From a checkpoint of a small transformer trained on Wikipedia.
Size: 8 layers, width 192, 3 heads of 64, vocabulary 790.
Each number is 500 + 25 x the weight over its row's rms, rounded and kept within 0 to 999. Layers, rows and columns count from 0. Numbers have three digits each. The size before them is the row's rms in percent of the matrix's.

# layer 2 attention query, 192x192, rms 0.236, rows 177-184, columns 0-191
094:511478499539491513486494545515506520486463498530496504480473530511481543455514488489488502479519503511462510493505475523503508555504482505524500518511451474470519448464480491470512548503516487512500478521526549493475502471466435452540523512461533500487465528501505506508459482482557530532521509497477472489480436451511518526509566502468541509514515529486516513488497503468530504486537501501522494479482500452512483505492508513469522485514520499491501546466510492516514545472516492488477514511496487537474492461523519452479525516546481521535532530501507481499522504552506481499
095:485509551465464465467520501484504478518514503460481502495481513509515448552495511525490475519462539510506501500508479497508474476474506487456506533500451466500436525488516526484537480456482477579475483485507494476492508474453500531503501503493513486498536480470504516487497474508502515508513553496468532529508474470501517508474500463540481523484503471489504525466493519539489509525467566486533463475547494525509553483462483493516532504497448478519507490551513465502495471495488514532481519541479504510498517507504483491525484507541526500478525465493486524535504540523466502497
091:526498499498519520436529501555556481475543472458490508488502480500508473477492499549517502511503495507547497505502510507507483514480506532534471524482465491486455457478455540527490452512523577493489500506500515523505503516533501505490513514494473481516483524512515496532510487490486516505499474442437514459503474494498517512434520499494536473533472481474495460534495482476485451477516497505505499479472468486533493486533485518472480485490468474507555512481489529492527478544494491487513500511517476542511465480488487501455533472530456518518525508526471521550518480485520502504
102:524491494531496505439483511467496530510478495467508497465516501486500516484489551494535527510495489498469501509566516557540512483495504500538552527454500475489451534520538471502521466543516517498481524481493500498497557519502511480468550504487481514488488528482490475485475492495495512444482475500494478452445506456515472474537504472502488483448490517475486481494508479508459502473505484514526525492483528508494494492491465466557527505503537457518539499508522516476530533489541487525478501501497483484490487490518465492458475545473438509522492516521493494511464502509479545496
099:493508494504465479468492463476509506513473489496445485527478446466484523534465469512452483494449492512464500475475496575500481514516461476480498495497478529507504496478444518511545498535482499507512537505471510483457516517504510530509523468480513500513478469490508506519521535526537504525479518510476504463538500519481515495497452520499469471545528478446561500508481504493524472465533493475506531540556455525508499494472507529527511508497513455488493505503503455519482522479476503535526477502504489514507511472540453520491466519510486505458464482494463483529509475501522492526
096:491514521508494476527501534546509505519539499477535482472512460538502471518469518513491499506469487503500514513477553509506515484498459541489492491503495499454503485485482439499465497542535470489508507483484474502510542510484524540530506509513443517480481453514492452474486464509461483499431478543471502500510498474519505513485552492496479485524517490521498485495490511514473526512543557491486508504473501517531506471478516499481497500493437516465532496507488468466528485549516538480498467535522493457496525481480526546490534548516497476485488527538478483531474466447512515498
107:473548484485524500522489499476479509497486535483549563536486450546476455525504509440470470490497470519513496534468496495494514509490497502515465526546492510508470496494502494504538506545463508465542529514522480493504492498531479508485456516460509512508505526471475504477464503472540512468495476515489516476516482505552533473466463458492498548522523484507515486506479502477477559478506509467507481495498489501481527526514509532453499520518500485501500501516526550530457478529523490510480499480555494522523495488542534489479496495491509555505460521461474550470498500519479531483
094:536435537550492507501521501514500473521441509473501468463460493521473468529470486547485494511537460500518486474523580502533537498516524489459482491490483524512535510461513490511506462484498541512469466499494513503493506474514469486505516525484531515499506514534455489484511498503494495529489504479482482448530467506476480508523470470510486487532475510463529521533508536504500509480487496481532493488522497497556523535537468498514464529514504563556524510475471488537511503480498501480439466470475513494499535503513502480488505492443545525477517509503525504499502506492487502520
# layer 2 attention key, 192x192, rms 0.244, rows 177-183, columns 0-191
096:449529500499503478543512520498545529496554526500474485474489535551497500491526482494469512500487482481484388514471503512501522527477501542498475490499495515479518505504521522522486454474498502461499508477526528505489485482494503475490528507498481512465498496496506490475493478466487533470501490513504497509531523498485517481498523515494473503521482498516499502505540454483494504434523526545508490458480532481554505539510473497483495513479505514542493490512506461499493420536493526517515519514475456530460497482488545469512489546520517431492540480516504483501539525502517482527
097:546500489479509541489502508530540511524537510469476506486461458537532496494469508522509467528492512507503502541511487523469523538489467505506484513509524509526531561501528509515518482526524476537546484515464539521505516455547478549476480497479508534521464529478495485519519468493486460469547463483502495491485479497500489513505522520510502495523496478511529518482499492502487503465490518499540542499513496532512497467446515507506444513487516489526497469464511533533580523511509510506510466497507495545541502512491527502506452510467504540529459452522478515503486512439498492482
101:526475545501441510535516468486540495510530507493477513485506507480497514513490515545510508514508543473483506466484560479544479531478503540512499438512474487497463558513537468502519516498513527511487508551493469491503553482502491554516496479537519518514552514530501510485520514481503485527520490505478444496525500518485529480474519515518482495496469515469501484486520511454455497468494479472505480523474510454546503512505484498483488454501502540473476490477486508492474494466512504522494488550480487502466484525478510513475575467522517460478553536514491486484502497490521532519
101:498445512483492516426496477491491504467510514492468492491537517503536486494526486513523522488535508454510492469498485490504506479488469533523500500484514500465475511515544487481474466492526461501450478537449495508501530526509511510475505474451504472524501526522471471536528500543464484500454463509512515486517458521488492527518518499496474519514505491516477517511520507551522444498479437500514459526466472492504472503527531511475533500524504469497524497458509525503465478502482536483584514484477481502530544505504517520465479515494514459511527504500562479503473524484505501475
092:494478522500463468501466506497511467511483512518489460503504490502477499507515508543474473493491530529529501454501484504561470494501529538516471526523496501500485494492514510491500508497435485522499509511516483486491474468468513539525482507525493557538462448470495471519471454457519485526531512511523492478510493539488519502473563492505543453466473491467502524496510507476534542535489569477541509463537452488530523513486448525479493514516506508493527500521571484515510499510534538483498524503476508519515496478503485504504484521517517514523543522514538501506529464481468468500
098:490544521498485448541505470488499431542479455523495514484548459503520469512501507535488521506479532517524501462473512498530490486492501500527506498495464493518504481522529503433529479515523465502531489506539466473495526520486492519490504530505507496475498495485498476494547504549530524523461484483481497528507503526493504523500481465531484533542493553520517474498459492524451500521462497482516535515491504525444547447512507503521520508513472491488505515504426473516512511482501504534490507522504516475531471485500478512527481527508498496505497519486489451485420488518509517461
112:524473518498522520523491481510494508514500532513510480503491440495512483481494508509506528425464473503471532470515494479500481524490473544517472464527541524532454488472490502467534492485496517509554456484502486513513519533460486502530502485495440543496480504496502461505506514521519509502499451481535493504514467495533519502525544503473475484473445462466477483473455508478536475527483505521504506515484502512515514489476535524512517493504497486514556516493528513529516486527446503516478459517507482512514442457488474492486513495544497503512469479454470547489545501450499470488